Part of a small language model's weights.
Architecture: RMSNorm before each block, rotary positions, no biases in attention or MLP, normalized queries and keys, capped logits.
Each number is 500 + 40 x the weight over the matrix's rms, rounded and kept within 0 to 999. Layers, rows and columns count from 0. Numbers have three digits each.

# layer 9 MLP up, 2688x448, rms 0.106, rows 2532-2594, columns 112-223
457510473558500505463412483452471503479547506413509485494539510503504562496557436452508508513468500402474510529489507492456513525450498501534497565587467545473480522512484590496477502467529487467499491534467500552552570439465527540523511507498522512523548497464463505487514499470589534506565517436486506516500441477548525548489458486512
414477510550476510461508519512471504465513479500470527510520499498485447537518454510534428498471494520480502499523457461445515498479509569448506506454493603465491476467469578536531474480479448537560502460481513516489513572521502438520561509456544463410433487493532470505483496508471467509452477462511544499564469475503592452525449445508
457556492514463538534505434529547508489450508437533584473474477511581517488473500451576486518494581560472536493537486489485483496544485529492503523530533475431589476514442454537469546531489498445520429557503514449446585498552555433566551455462517458518557546460508589442508551492463532542486489485441471471524519543478490498513547511447
516585507477580506488546481501540446537471521517496494431494516529495601503605495553504489523518498507581506545461548536496499493567546517464531496570536496537460468427511560491558503511497505493585415452518492552583442498486519476543532600527470529549517534485523495529440437473510510513528448566513464478501493484522470463587479555461
529467588477503480489535469573543471482464548504575502536537464554525528457470550527453554473526465532509485515508503477470519506520504493498496547526528494492459542476480514512480496469478459439468547490465476563488416506499512454516581435511501450556466487520527485421526476561453466498516536462465559553491499466455466533503501516452
502542517482558435462504530463484555500464553547492496516461474463557515481501508446473472561554510568488523518540478544585531454445623527559493550499525582458461462485582470547516498485529590521461464493508474515579488492472507458479510481500430526529486446566559506446522387522456500448510433503456481436503539569500470492509463407460
422537494568485514466541486487479429515520489492456497531475515475446548509538438526522471514440536566508519524473485614523556484504523525426444413483534524586517486485514479582449466525514503507558475583495525543565409437486432450493505503518560400501505493481515557497565514464533493477535585501549441458492475565518509533577461428458
500537429494476512501421519483469557490486457513444430587569477514508434531522497547537520472447467491504601475507517484456520495548532491542507445523518501499454465488554523435521441459519515547452480522431541490425455469522399439586456519494563480478514453491471547507484476460551507520573545503508544501431481558429442476423531538463
507501503438453513478572505429497521522505470524518519494473477501507487497526568536486499634543460517480539465456522546458560419490506490528479455430589581528557458490456463510543518534512437480519536536436554475470478489531593493531505498521511570525498482555465493515456486486523573472491458468479595483461596494504483494478494408452
420457484464522517436529510481497608541494577553496456486582486502580546526499493518482486515482495482478528502518447575524482548454475481532596415505553587522492444534511462446508507574547451492594552517472530477538504519498511433467492463470460542421596540507475483516504424497471513504448549440479536494503421403517425499459553603497
572547471515453542480472494528495454520519480506484522561478486458518471525516464443500501463509552419412528479478558564543454519544463525476480531519502510493508513466564516448491552465506509510451525542527523505473491466462552509515552517498586439411515544476488492493564497504587484523499535508519510489496451514506513528470504438507
449460471458521456468465517531515535480524399447511555482479524487492437532495399408447441499581420480477522520533517477549459472547508485495495528496561483447472487445464527528597607487508623431543516502452529480498400513476472525442521524541495446462491402467501472476505450533484559506499474554464501378532576561430501451521548523429
530427445516523564523417540514416498482500477562472485558454499505569494543480553496477509408499468512481527478562484454472559466468531441585585467490493509451541471534546529508532573534524536499499473481494427540482484464507421477454492521450513452510517518423501492559451478449475538479473514492496579474551500585474442493567489502496
509473478426583494450555469568477429515569499501555518447486530480449474512528477502534551505468508524488477503528481519489513527463527523403514469492529510420529547528497564605503518515550527531542430393580594496524478496408445655462520569505485486564473490531504435584614489575500544466522456492494490498533497543540510542558530596485
548531494501495573544499478529465472490476492534438568492514488463575500485501488547515491552461470493540484529471475555550469489566468482461448488482458472470576511526548485582565523436568501436444503427528455448478476425497563437561518479531494481452537482503509488572472543480500516510530504495601477443528501466497519557522513495479
476508519470452537505509531516457465580561490488498502485475413426478510510444543504505519560561518449486491504525492466582483542508468418482507527535559491468554470421577442447506471501506496562429417511493514468574520520512563554529628483461458448504490507442496465446458480474533537527494528517529560515494466527534494579403466549499
453412523507474508539486513450468488467457459465524483531510431535588462419480470449472538561518488559456481516518544490535517553526534465507552495553595483496478437463476443469515469492512469487518477469503402504485568435488367412485468559527452474557551535453591527485506517498476571514408573482548550521581626610543618585499489495448
485589488562518519516536544479489534527528514499479481468470498481523478454494456514472501472553503442521525495487536509472517491479511527489511522527495475481478462469477500488533512455437492500519516527495542507512489443483499502458522535476475414511510540515469504584486479525476518556501480566492482495479512528502546506491473425464
399476430573532531534584491495508533493538527527464480518429538519558465462481516508544533503520496488552534457537513517550497523495478535564543484521515487518472480410482472535530483548421537523586401456485516533470502484523489543578503502470547409466554478483471525544547512480505499565439518458474508399539451573541439523518507480502
480547483495515504523523497495491500509496519480510480448560458514538487509517477515479471521523592481551553510533484529488511473518526474463438465543455521466477488518472518580517486473507555544507485497499536434582535487532500490544530540479488531462506524502548540541436532497500534480523516536461450481498484492481540512535515518476
526536491509510488501490500478468519594441485496502465458481528505462513503474463451518491496532520412538556520473438510514469492457503494516550504496524477527537570519499463457581503515575542494420470556450598502525545445512518488505482481477417523554510526544498513500503497557514462458485423412493480535486479493475470477538450450538
542539518455524476467457495537483490441468529526496482473471537508475458540455513568469562478483515560520546505495473506457465530514500520508527515486488512490517531481468506461542475501511539485518513453431531519501527467512491480502443523461440503494466525579485530543523494507496465502513493529469483481496476492520545501492512501523
507522517432550504578419545507494417494562516458499504556590517545564505487560475475574396397470536488429486548541477507489541371478569489502486497531561446524416484499478456534463537497500534520586503478578439487468463567522403430452479559516583531551475453424478510416520552459475522453512546426498448402480457475571500425483536455525
512531572471413523470541563511535478501500483459472542529550522496490441522448514496531453527493478435493477559408539529522457466512500499450545497427480507550544472510535410558467468527519505448509453455552528506432440436499499497568472449501524478472442549522504526548464538458494429457485455461487494576531400571484533503503483497547
503501525437469522487534541473471492488468493507472506513508474448492564529425495540489488441438580463482478526422430405579521449439397484519521476548443538518432546529577434483552492557523452520511485459491437562597510505454503548530514470493539555520438486489508491440490523528517523477520510480425501529449509554505512544457474533449
482510456497507517541491462526538451519491585483480464458481486513519534543474503504471568521443515537540486580530482493566501495525443439526496570471455479474429446529542504499506571467459545526526513543519500539458533485525545484559480469570477463541422511459462581479467583518491431452541539556461552514497492594538579455534491558461
529499518502522519486489483523522479493509558453523451558523470453491511489527500507396552497569492497509455547499545525534557513490547537517484506524511509518493480475542472476522507505512553519474518503489504418469468502565576491465496504490482453521498495464488484512474537481504463547463489465418450479514526492487506472529494475501
519454530508435535470530561535468507507499466490470467467473500481483510545439568557493453478531520580518484526555504500480496489492523473531469505506488469594459491482544559528414488520466467426474590486525483506526520490546446517509527482552564484514554497493457475451489480568563483436472545468516471486508570474444505466484486469492
504448492479501543448548520488482568470495499464507470465495526545491540525514535534563439495515500515418488506489565489472420531421539533528501515560507496513535496484484524485496455481559438513481465500517526493523484573528467571503527528486494580484526473539501521530478550486562472505474572501510529506485539512524471448457472437474
518480512444523500512537487559485507514507526517489433586441536501477436488465414421495462512467524516448432505514494494469445523439453476590481531573525492418475530499491496525523563488478561513547598515474445436523464412484566486507530456516520439515508602506547473565545533575501482543514522495570542498548513504454536490481360419447
534518464456511486581550561477507549482454471465502420457516496560496568422543479516491404492457458508515454550523458517530525547461543527496550526486477512539539551519547559479467493548534504530545522565548475479486517458535493539542521478463555557471445462511546556573544437532450490575478560539526538552529552464472525481553489450468
533501525465472472430500531522596541509472475564492578542466478475459544584513542463499479521493578543467448422525461495555518542468517427491502505459512544428400407453496489498489522529527516476477434492462494535514514511513511478540446511491441538567514508511522469500504470509468567466472504443521467593509515500470456531473468582502
501546555431503505501512501508459497545498526506542550494524492485491545451476451519532419498576540552423490556465482435531500444523508507513533467469487425538437437506512592460465424541463528509554460502583537546499540441423522514457531510476496565472488520514491506570525530477467502552527511603560600499533451472470569512536535492522
559554577481528521522485525458447493454535536538447479465471470445469483481577479457540490559507507507495485462486530449513489532469472451525500502500520480514548501514551517588518467515497526450568443419404501465485507529490507470527519500507478480451492503499517448506456529462486488522496411488532513484496495476496497497545547503488
469522506511514472519565489476378490470500511519499492433510509455488554528553554514503504514373537517498492432517536513480555498465427530528509485588545496516456409440438560562442507587523441534468431464525561587565520493484511430562561575437565507426572459508480502513462537494525481529553520580472548497511560515477475444523547482505
481485512560557503506450549489554487513487470557519507516518526416446520550535441483473524566528505456518451490538458540556482477525476506511436521501482522583473449443455453551512596544450546502478472496528500521503413485479482524418551546489493453500456504503511444481509493428504525474517491447458496542425460513402508570479513529485
524540453475510552475541494420523472525562539481539467519504550500388553443493625449460555470515561505485486558519486533475538453427476478496506595497501628468415453487564554495563489483510512494532520462423517415565468464465495452540528553499497530506469604507500530422517558598448509475521586528482448451583512483527531575449516500469
524534569505528509511485563476445476490499550468499503507482434471476588487508497477468518423568482501501517495460526562523598516484503492506523555472530402464626452475514495501473483459489515497499511486480444435551466511481504425517541534505472494503420500479483435431523546501496465479553455483535419507438460539496511505488529422520
495555499455410470449474520535520414486515501533533523492544471533505573516588525462576495523490518508464560521544495535603516520473474558497512584452519542461450441462495473429469558507486492447511493504560515475495494568469527460432468496518522512574603544462500501486416534487500487462446540582497485480466498543437542536508548561481
514525589484530543440488379452540499534420497506476526464546503428530508489552412523505498561460573411574545456499511472545552560471463464501403536538538533410467471555475496495432444455486513490559490477530508459538546520509510511553542547590546478484492496475501564466551541463536544571542492424465494431474506518472488479497527487465
465494543484454492519470483477512506448480474498523471451440505495526453561503515511468500571488549540567506531540493455516487544522562469502530517492525505514481507480489473588488485458497466528511457520495523516453520467585447495558507454491527512475475507432432504474526570512492503537430465572499502524489467595410494473474506517531
495503555510478497516528436519457530508464472551526477531543458522486463523495538517510498582490470476499437466499529540475479474521558504404469557481481469498469523512527467578504521535464421545510434441490471510458506502548546492493443462501576450412482443465508550501487521469498447465486550502470489445468460458530465441567573444531
522489507399492529462430590507464519446540590567478497558438560419516568532460575489534482445484581498494513474504490562506501511464574498493500550508495517437534481422389481473524503589537460457473527514425410474527436547507523481603467539584525523502578533508523470464519513470432492432503528462535489472526467455454481475563536394486
546524442443498503505467529414430483548501562488531507542518509497467450531510519494511501480522506562431516420539566507483516533430504568487530468538478523487530502455546491480482488465516538480503489498461538530536464476521518515472449484570566604475479513502476538557485481462561469446583526449509502449496465464513470546527595500521
545472474504470446514469557498484505457474444495540533521487546471533445497490490531463464512485439501498539522515485461508486533522477561492501476522496505510537531497481475469467510564536511446500476539569530492522495537474452513429484468467556484410513529491501507495491490511439514494511494540507499503486479531531500500453503480499
493499462509516482426571463521511550522547544488465514536535402497516565487569480445506496478554508552422503471536555435490501488456442522557459481514497426453501521513551553520528488508477509555522431506459458478457479509463516551517508465480512458521483490507493472446482477467569592463525553427443494437524526476471489499486446497489
500511493468472476508421482534543482484478477577517537550480500483571483462496426461541558491491554542465524552449516499530522552402526518439519504506479493500518494443534437502558449429482512504562483531551442483442584451474424487537482604578434483491535432504515497475437569539526535512462456501417496537541458520570523462485492575527
495508550511463526565567523439471522492548507485478497495509441482507460490504500510513484492511497485516449514542487541472518449537491588465539500463601531497501480485564515556509430525514511586522531500495535483465501482514480515511501504405495530498466472482548493498496427516565546468547508464527411488502516556577471576478413474443
571479473493490527528444578484483501484521509550471532547466490530568528445507623515489572413541473440574487459526413462446473525515493510510531514472455506483472446491520485497510550447469541474532610520499581526441504422543515514449522529548472563517514576550450519555467576479521465559557532485490498580506417529437481485469500508507
573466511500439447515507486484522508531476484525494557518501481507487518517499468448460516452441485521522459574467442533527472514440544452409530452482463577462522414523542493546469462518460546526529522511531500513527536468516451456494450608482515557469546561497569408487471515433487475470447446447439438520535440546472477515450443524522
486522466524489446533508539515497447494469512486484459530546523496533567497467564505494504525512512512532496526519508513480505483504472491510542525500471510475494502464447512505576483493505500455520474516462463504506573540518499525492511524489526433491490524516449525517512511479485460515509478478490458488540496523469460518535525495554
615489523488561499513464511483516542537585547520435448464588462468471477543480567577520567492463390536507475482461562464478469473467493534497534451536443590515532494460472479510427488540433535505476465537513395503536449417476534507567490490525511542381503532524495510514432420514553449491422545479507492416547494500560515492494522543463
486451520437511471466511525543500443541546482555537532565494499430488580492520489545481495522458519395474499513477445565557548498533503501512496488527511518469545560549501482503557449465540474422563544448473497505458527466478522502549475491461535486530512528519454517423433479455548441502503486544498536517562457507587471473594497496521
470541432504520527485514463552456552550568498561512498515449545485605516509537489442481534429484507582482528449548504533482511472503469519469520488464497430460513447478501584553501521527518582462539517528496539546505461491517456501524505422467463547558448528523531543462462503567526470529502451510508525487515543475539456419453464530473
515476513555465532500548495459459523576532506550497444504544490521535501509495584485530599552501512478537512537458552450604505458514516532503485497442601477509540460515520528506450453448517518539564534427541469458470469445484443513502500531468521514516487421396608534550493448515623566475589505554411458449485562596529440444537500490572
489486528509537548507528481447516516523522518494524508475497526468511498466481515501559477514484477544578566515502524578525451547483455494531572452483528449552460462452552482446436483500541509520553467432486516513612487504464475508467491471439429498500497518520506505446428516524462491479524426555505545462488518549487536532476478564497
452542518501506463485480493505452447459478461495520562555559474468507537519485556560486436502527526538523529480529444505486424556462494458493530415542523501539566485498494522501462526543488514369481424539450481499508467426456448461492582478486490485484548531445430522411534445530531478501451486535424448578510547516475489465412515480532
604465432485564542400537496594505479491524512566513512535512518560461436492583490568430507499447552528598489542453527491522567511503474570461501475571495526466475535494548489436518539508526480467548530565541519529482532525564400486507440474417500495505518529527494454450474478604572493530440451473514513507538452480502625441464521461548
525507559522489585548499551509420437521537530587473491551513457511493625429522438543431529522519592503450502513495494506518539559462486549501484446447525523544525536507492501483480472551502441414526477442471548439548497529473443464462534497449581439422479562417414492472517413506416462532551515525552419547504476526557452477492483462450
521471568494587532478504552514462513504515551534484423392496492510540543483449530538418462519499519483489436508533542508536550445513500418515516538498470467483551496590473450481451517428457443492540519487476500523558497481530457429507550565545462553461522501480465527472448485496496487491561483491498525440475511481478461469448532578568
519532489516543509547493539510474480475541541437550495481504484500483544434563452529484485475446528453430473550537517521458491553442525515465462482514508548425527409462465494554516524443522479587483451431497492531497512504558465533494570505577563503474548514477495524487533524538546524580447491451452551505529466538512453476522424496591
536496510503448520528451462454527592463497464493502444555501506507491593516582486556537550509498509461499445509561525494523569450505462474488448506567447527493424514466466428490502514492530473485511423571534484585556478604405488466507492507536479477476466523466479493521499469501548489533489525485487513422555497487508504511529495578569
498508509498464463454540533518536479496434508567478524502430562469533483434445492492513536475502449561469518421518439522527494475452512533494479481508487513498476487453539469429514458525565512506458541537488472496477475495441480512587539485534547502528531502511483472419546467462451518518482493491493516479572583523518567501497523543523
# layer 9 MLP down (transposed), 2688x448, rms 0.112, rows 2532-2593, columns 112-223
460511473513450514546517551563449468504504551484514515514490471430462463520430490538531489537509484554538590457496486426485476436542492508558442514542501536493463470448539556497483464493485511459492521504534529477414507538537501466506473512527458507412445542480500561483476503455506516481516534505467498505567559474490531523521535506526
519508483526471561542523505488514451548479560502509429477495516456499491509549471443516461482491460544494532527517520519548528492466453480568485463466506402489500549527483557490500464457491566550504500535483489491437530513483446538596490481583491472499535552466561491545501489541546510513466511527543463487479478536499479468545469457431
606436518469555536502502521498481472491499518538557560474473538492493488530480525531535475469475579513447451496548496487530531496490545423455464479513510555497483454527486449507480533516534494483510517520491516490525511510545601475516523430479427509436611518522530481499515526509482425499579480532547468485441459459501525424471511543424
479513507538458492488543574628472511550445446533448482523534575483468516573561484546532455515521595553507476498432582447491440542506566535505512416469494559460450411469480410534537481551470430492506448480507498518477462495593517490558603425509449547485492508455474543474442488531483554499430472539514484578548509544550444533451461500552
483517528490501488542518519515526483451513507496446453483536538555450495514553504474450533465512498503438500455475545435522517443509458470529499459582504523481541543523491508523515503521483511520513489470518439472558522526561492519487551526421532503431505473495512462546556511438496515568420559550509441516453491519528443502438479500547
541523485473465573545561523503484496566523520461492538501534448433446517427553508525461533435497495486406501557512428514578446549558582441464518499508525509495431601495517558472450495444482519493486459497513484533483506467492487515519480512552540547460531487544516478584501500558457504469452477438527500451525457450501550420534501515526
480451476495462512521467510473462569542420470435474492510456527523479580503418568506550497529548431508430475520454516493476489407529472533521510454468465471570561490558528519510466559505487487528482446490506465484529484578512492469515530440399504533482554523514500436545509585409540508465474467440479606540485543469503535560470434466507
473497499446436485554606614479476495532460529508426453566505483510467396495475426571497482569529501452430569535480531527466552452449513502513460513564441561531510571417500433436515539483547545511529432490577479545500428492530452522488514492401492495507513510520500598492435515475486520563460557454498451440552508504413516496484501516514
505508529482451498474457516416491462487521480530485520454492503548498508485510501462485475504476531522514540473495459506505552551514551477509465465521404502478480520462530539581500514541488488509492524470462471559521509548466564584479519476440422506500507416553514571522434551494493514542475470484457511521448451491505541482505500595515
511444515396524444535559427471483520427532543545571557437472540498523568438519541407510442479497531493539540478448524453524483538526489429576527435480497525527475508532464505529530539459486458488440501442534491453570484450482489515530487545512479488434476439492508513460574487583577505499487510474467588513478490460500504468583538442531
574581457527450511487545552512522458501540488471481519472512462440443485498498509507458534479487528452473537450433473481464493507501558507451516498539447571507481484505512537456490535472567604522487548472494571515533515510493556462495506492548455471484522468490498548507498461577525523429510523462477474493518493494520469476549457549457
505498480486561516490546560524410453518570487501515535469482633460524529518517570457509420491503491474530516539511432495500469464488526512465473545473514508458442517426609479580474475468430507478479504499461503479517506433501516527450539532480444492472494474526481509474490567474517525510557516472441474459532493459553485430466482576494
454494463490478480483453541515523473461489496574462468467521428425493445533512510510529521527550495548530519527456507444469515522542514434503534509456563503546518475470486562532432481517443546476439557477485505551531530504504537492507526504516499549614430508534491485533460496546525506517448510523478456435436475458513467434490464525501
528556495493556404413427581443436474471475535526484455467536565548447550525519481551440517558440530486500570558470551499505462506518495489517461567521455414542402505513491498552505529580473467588500552419500485521493459531545579501539514596394510470512559550558421486535515522468495478484535453465513427458478519472380495550502537570468
470488491508523542524547509627456507458593537436501517470504519492506518422471496518495457557513549508444488582543556476469500505461383542489450448516479504470505509502585518474534462510446566422469486529572522512450495506492544491526470482518523461506583516549502391433490513498534540490492488493400416450503492574562470532494528556578
518536512519452582508434503480545497462533542470414542466445538432584500540483474450475503410477567456552522514528549493494487545447529635491605539458499512462529478432498480421554516520482583429438448538458476582494493541501565545452481434496493497467592466519608536557455512471441494560580431460557489510484494448558511499544490553505
393491402465561457526575596487458512428482522553482546426507450440529493559443379461598519496481509508429456506472509523512470500499447484492501599514542480509523451455514507442543412465560549546460476483529509535513517503539497477510424511506528470449521494467462534475537474472404534510534564528514565505550524513542563502430420562528
518540496455549525485562501526503480532504448490513498486493487521501488568522455500476526524446434489506447468509494461529516520493463478482506440531502549500462515484499453507508498521528567502487486545465506490458541436559550481501504487475509539453508535505536505506472465462488561437441549484505526528562500520527466483467501497494
479578489473491504488452496482506545507483527514440463486547455511465567454479525452436498475424586523519524467434552484527455439520552513462502448485420467498479589479458519484462552505450525482497461572545543419492450557598503494561529548481490491550485617550529549460577467600539468495505476456472481545583599493531594530481464567421
450473502489494468488517508453548500493533539468451440502463518472539501528435570447520507512484456484524471494482512474532474463521501510503481537469489536472553503489514513473468485429561503507515472510470498476534471535440505463446520506534463521469548504458439545518395556553522515475449546544574601607550494482489467486538557467432
463524502481459552490555518534533512527535460530489455564524507508507525502490566448400511525490488503471477466450529560467536439471531493433541528485484541442535457533486496485430500462484488520473586487497518503540501455471477444564493519494524447550548541514529487506467490480471518524519476468487502496493582610510505521535587481503
438501487540514553466560521513494542490548492486460507525501476529523491502508468487460470516526557513520482467490455491556495489494514484488470512485517500482509469521546519524508491455455479514492529481498500494501488479577501519537478531493521517463539511513466466454506483490443427528516441524565435545472491519544496541464493497506
459450483479487464525474558470485527519505627502464462462590582504453488464451508492509467553465507462521523498550495503556478471469443417438538557526473494570504552523382568605490550537508550497535598510454539552457580552503470506419491529426482467503470520464511628449482504534475419513519493496462489474593491497611587528505505563465
528468535501493535480488490494512532545449488443463416514584441577556544489439563473508528588512512482526480519591427491468457491494464536459577437486543498453483431496491541478490456497504489526463505499569510522520474536439435493572422541535435559454471498525415491466504492504479558486509539477479478410546547498577459473547364482497
429483500544502447479501436507497480519570465493485438474460570562549493461461455527541470477467459424552446445435537529442464491484518589537451551519558433537479541519525453534451474466493447485485473541575526477626480523494429523522513488497519488445487477525468478458467460445497484445532492597526510574515511472463526483420491465478
494505545552553527512554454516465479505414490467557545575449490527453556438444521516550481517503540462510593588469511467480483591535497521512522474466526437542514534527488491517522506502505507517504447451520519515461526489525508505427502513533590472468467577529549505543592523586532545463467449467531491457496495483473464525506460469582
502485500521507485478511608494511471519495514446524474472536478434552500541482524519499454493482504480516476501466507461497480516458517491563491496503494472488434528443476513531485513518467485510502482502482501463469506500500494524521556489498501506507472488514516482493499516504528507491452481439491499553486460493503540539511470508481
448586474550479468570501481452531476556482479488496516487515494491518518507540502499421511544503540570506465480498499539500523472545510472415497585489470445473412458496483564484568476527532436501479531483450485506520448464507544570465488483469473517505537539564539518543536484525519504498472538511480510535448541486474475513514504542524
519525533589554483592537587448524585518507545568405513563484516587565458516467573535470537512527507532468538495483555494555540486512521492427559451489472529545440503484445548455449471511486439433531477451538495480481483441522493515468426485437427468482425550521451513471416485507504573475538509465476444520494506521468516461533475581499
527487474444569458550490589580508482519419423515506435562480521460469513442516458497506468536497472439536503478527500549474556504410454466492463459500497552457469425454507470471454457473521383477485562484522473431481501576495533518566472536492457565472515514542517539534475475565580513434541516463527539434430478467516576521468381502496
472536463538539442518505553440549505532504492503526550473548543459518566452434503491522477523547498417445497575491524468530486496496399510443538601479389523402494604483472478458440625402520562530484576486511532544462491450484494479482477499485504500465445458477535536519465476486513551492497467439519536509538444550539461491531551555483
524514544507462530511465466461475435491518536533540511550481504526468471496577491513539452522504549530524534479526543466494454454466499460512460492519517542475469473495464551557471471534498440588503515453528551414573488465466444462448498483486471411574523488531542550479448518438521476513459507480480487463480429584550587540490501430526
510505517480465488517466553527450500476508548489515510535563484471521531536516496515466518449477496519495526573524562494439536441501507537492423502457500532518454493554426470463474527539478498451443492452534515492555446474522497486528468432481510508459500578509493496506494519510583405535543449499444439556523534484572480530492479498501
542469455443452490434496465526459451463456477492532466526489533538523463465540540550532417453455544433496466457468454578516499484481494523439488418514541537501533563515507539513517499512505523438480492562516493538469528483529474518467476504445516508458524564443490487509525458551528517537456609527509524499486468545513512499499451507468
554477509572517501410475527560427435495513434576501446481532519507540491590451428544434429461528462437494525538430457488528455425468365504601516449528469453485547419529454457501526563513501487521506515495465490424530481498476493487485407495499494522414504494497520500491552441518524476530427391439451491550524499584478481502525479502484
507555514448437496507544537502493499502480559469539457481505456538540520493546534463451426456450467493478559512528524507489552448459526541484545434497435483453504527481511489493458442499498476515566493472443497536522498426543561466524472474541580474542460421484449492550487500585516512473429509514488506501505496546516525448542471461514
491439532527547449508547501439431575534488474388569476430496548564459444445446384421504508518525499418525526466451565541441511546524497490509534544533496442519490529482533528531466515470533493482489484430565491543549553512459508589500498531477418526501514533480537511492411447540486456568409518461532485490553561519539488445464485422515
546533525539487519493574523528481567439531513528530439467464472495510446508548430486499470543496590526473583456545530462506532466541537517479513483484479577448493478499458497464454545518532540572553558521564507508486515510512503512512534490504466528473435438501549464545489374592582507486409517521620512471453447408525554513461544545484
530523510536526488493448443536513482557475506462483509537428494448465487488461494553442487460416543489465463519544500522492533501542500448533568516489510443474467515530497512560449460487507525475479481486488514490527479478500500473505461477547457418491525483484486483479545536451432465533533510547495526579525537552588518435478496460505
501469456476517498490523546586480559508441503500420476499484524413394514410458494579503495522530470494508521440579463489530507484475421513522441523565529546480524485486567546450461418462545512427494509527507474505492565430512476535538527484544456452500477527532450498518442475520477521463516568520428553514512479527536478424481466458514
556519539527444500508527547523506479523477522456455495528516529458493523488473518486514486494490451505480556486540481513517486468575506533525491553505550465468516467467478517488519526548506518489474485472486496523519413561480530499501448520471465500524469478517499527554518483551424569500434548431493538515515527501558471504530497435550
480530514451497519563500612515505532499525524463480579531487537539509484496555526539474520460478489452535547504401503547539513542458469501468546614616521461505536540536430506531537496495503534506493557470523478474453457486575543465511588443533508492440436521474426476476502546465512532486468454540397501515518521551482540498473474531498
520419451533498474447441545501555487536541473496472503476503496550492471491502515546524530495466462459483512539459459441544492509513415459508499497480490479504536507515557536462487448513427506490391551540522532475476556446495445470517477544436438511513379475468494488579465461535508552532519420555463534424527447530412492454468529480457
447518463441499445485604513474527497550529541535477525505485505543515496504512572440528418450492494444547441545432447521520404528494497479463538511519485515631481544523478522549497524570526445530469565515495428568489528508449494506465459519459552446479499500423515504532495536512531541483531496480545502546457488530546513528457468420520
492513514486478519478543504487538464537512487534476517507534543469538467528482531448481504518533531502433514506523473512490490496485448507484558480469527549551515527497526501471548519488488482513500532508508468555445465501478505482482480495527517465496477480495451493461486434508503510510481504475491536498496520550497460460450532512573
466547409510568495584507532467452511540507508470539442462494485481515497519517470453533446518440602509471530540483553546501507499454541475505484507503503517448531466553450485493522465505491522515463490433542448459485510476493597481563498528529510442477492545453528541568511480489490482518530432553539481399463562510543510475503516553475
522522510547533476512476545470426527413484560447520513494547521574498478498455505508509497552405552477523467591469516495557514476493521484570478543538417470529547548500505541477461576454412529509423456423498522467506504482542518539442467541523452505476509577463477467462429505492564520524551489514515495488427532477506527555560505527479
520483543530487544467501464490504511494540535462525546502493495486525503450516478499428481504479516534513490524534484471409577537546458517578521486478529520498543516501551475522449498428518536505514459511466520549500531539475474463537467470524593487505410458459444447483491465538492413579538468549504566457521461484512437463438453441479
479548481438491479401479494474551581438527453493461504454459478498469425431537570493561491559460524482508454564503564574458519443499533463502566432575522556537452571540517491482520482543551543461508459536479489545500512471465551479470443499535525489404436462554512463441497485400479524473523498589498444450448524473466495486525444523524
483466526538521494455468554511437433552491469497459522501537499547510495508526504567530467555483441559511486485548502547471572511472472476500521550578547550550452541504415539533562553570529440515351504425549505473610520534510564467489504477521583420533599475448517517554460513475477509579519526542462489518480579534558556473535526574422
453525527470542497494461474454538507471533506484521514483483495453490499492486553527551526484506524561497465469417465524571467539477471527492510475513527499519465494504451503528482485473555474483547478467494514513429459522542506484482503439537510528507528498529494458494491547535542536504507507480497418461520486487449420435482480452517
481498544465475509565511573532472454496523511490524498457464524533522546478493428501483495599513498409430438519517500482448512487543550453435521522482562456543448496499495486539474484518460526496534498506450458518389467465445485549507442490442489539523505443585433560504491515530516524550503441541509443469514544454578558571462504498432
460439487506492425494561554494489474566562569460466534450521507487512474522504506486475536499521516468461508469526458452462585553557541491523401567520460521518488525578500537512506488512469507548540533474515494453554519489501559498479529515452480514585615496445464501521522440456497467479464389456539486523475565523434475490437515489513
447444503557581469534562563511519562503540435441447510493531478486474490532533539498535511524515475398482467483538579440462518507501513496486472490550520482505493510570455448563474431470498553471465495510498487448500510500484553482524514485542416534487459506449439439445502473485516513477533535506497561440454467490499486512517482519445
587513518505497498485546583555498518529515452481484453520445497508439553457534450556546535413497562408512488474567481539494569607461563519556495482487471460423507544559568510516532509480433501536440468472492486458510535483530603521554466500456552534538489516558449489517563533456516479519454505536502453498505482504450533493480515496575
515409477470540507518514436487510487553478503489541475512522533553491544510563531521533441584520444518484467516472469544499561490503479463545514527458500564432578577545497486549474489466512501499501505519525465463471473531510478454544454489563486537520482543492515433519550491433481483520474517573450527495489527522473530533474483444505
478457454494539493535463554448458509513585453475435415524486483506485454524465458475560536444450447509515456492531478486610453442476406530572484595420494480472470486527448525520489533462411511532507447455527502493370532484579556588539432510443479453496579507522434494528485438439541503530434522419431547481474490574515502441467493556490
465479602471558501484478584476476429588610515547549415505434520509510506482423471533523531436580515477477500418492480476515474416497520548530492483525543516522459522533512429545400535516554440479490571540502514527516440534500586537494477480501522557482460489472498455494422533475605588511449488502529490444522540483543542550431443527585
488424559459449472496589462435492546474387521589464522485530479511500512516491503459536476475512489526457564518451439603504547547509453450494487472534454495493441457485454410524456444485527549513523528489477418544496516476540481429530514497559428473489527511504567497553499505465488498526469487447504459484449469431515438471518414523481
495601537494517514536478413482531492490518530494480531531492477510492550477483505516510570470452545499487502524477499508442506451545465547525534466422501495548523496459514518563581439476466539496551492476481522511557563508496475504466492501468509566531506504594562501462480458537526508464489459452500492506549524534506532491562483544456
532520573488563496486474550472447454513484611498535535502489630546443478492473472531465469470493457483527524490466458513486572492463524463447548474476473500476477507555507512491517504513505479537456455568449504450532471397511554463418450509461500452518470495459536622483560466488521499516547489535543513581521484531490509535518495523504
530513506433504473446496513524472528523466504424455529471500433484550553475467518524541469496579472489530562559487493472579548487494517457423491515597517501500411447485545525519466553541426501589477557501487464489482465532459492521529495622456380502438505522488525464492531537509454553535479521424454564615470462538492483501489448522480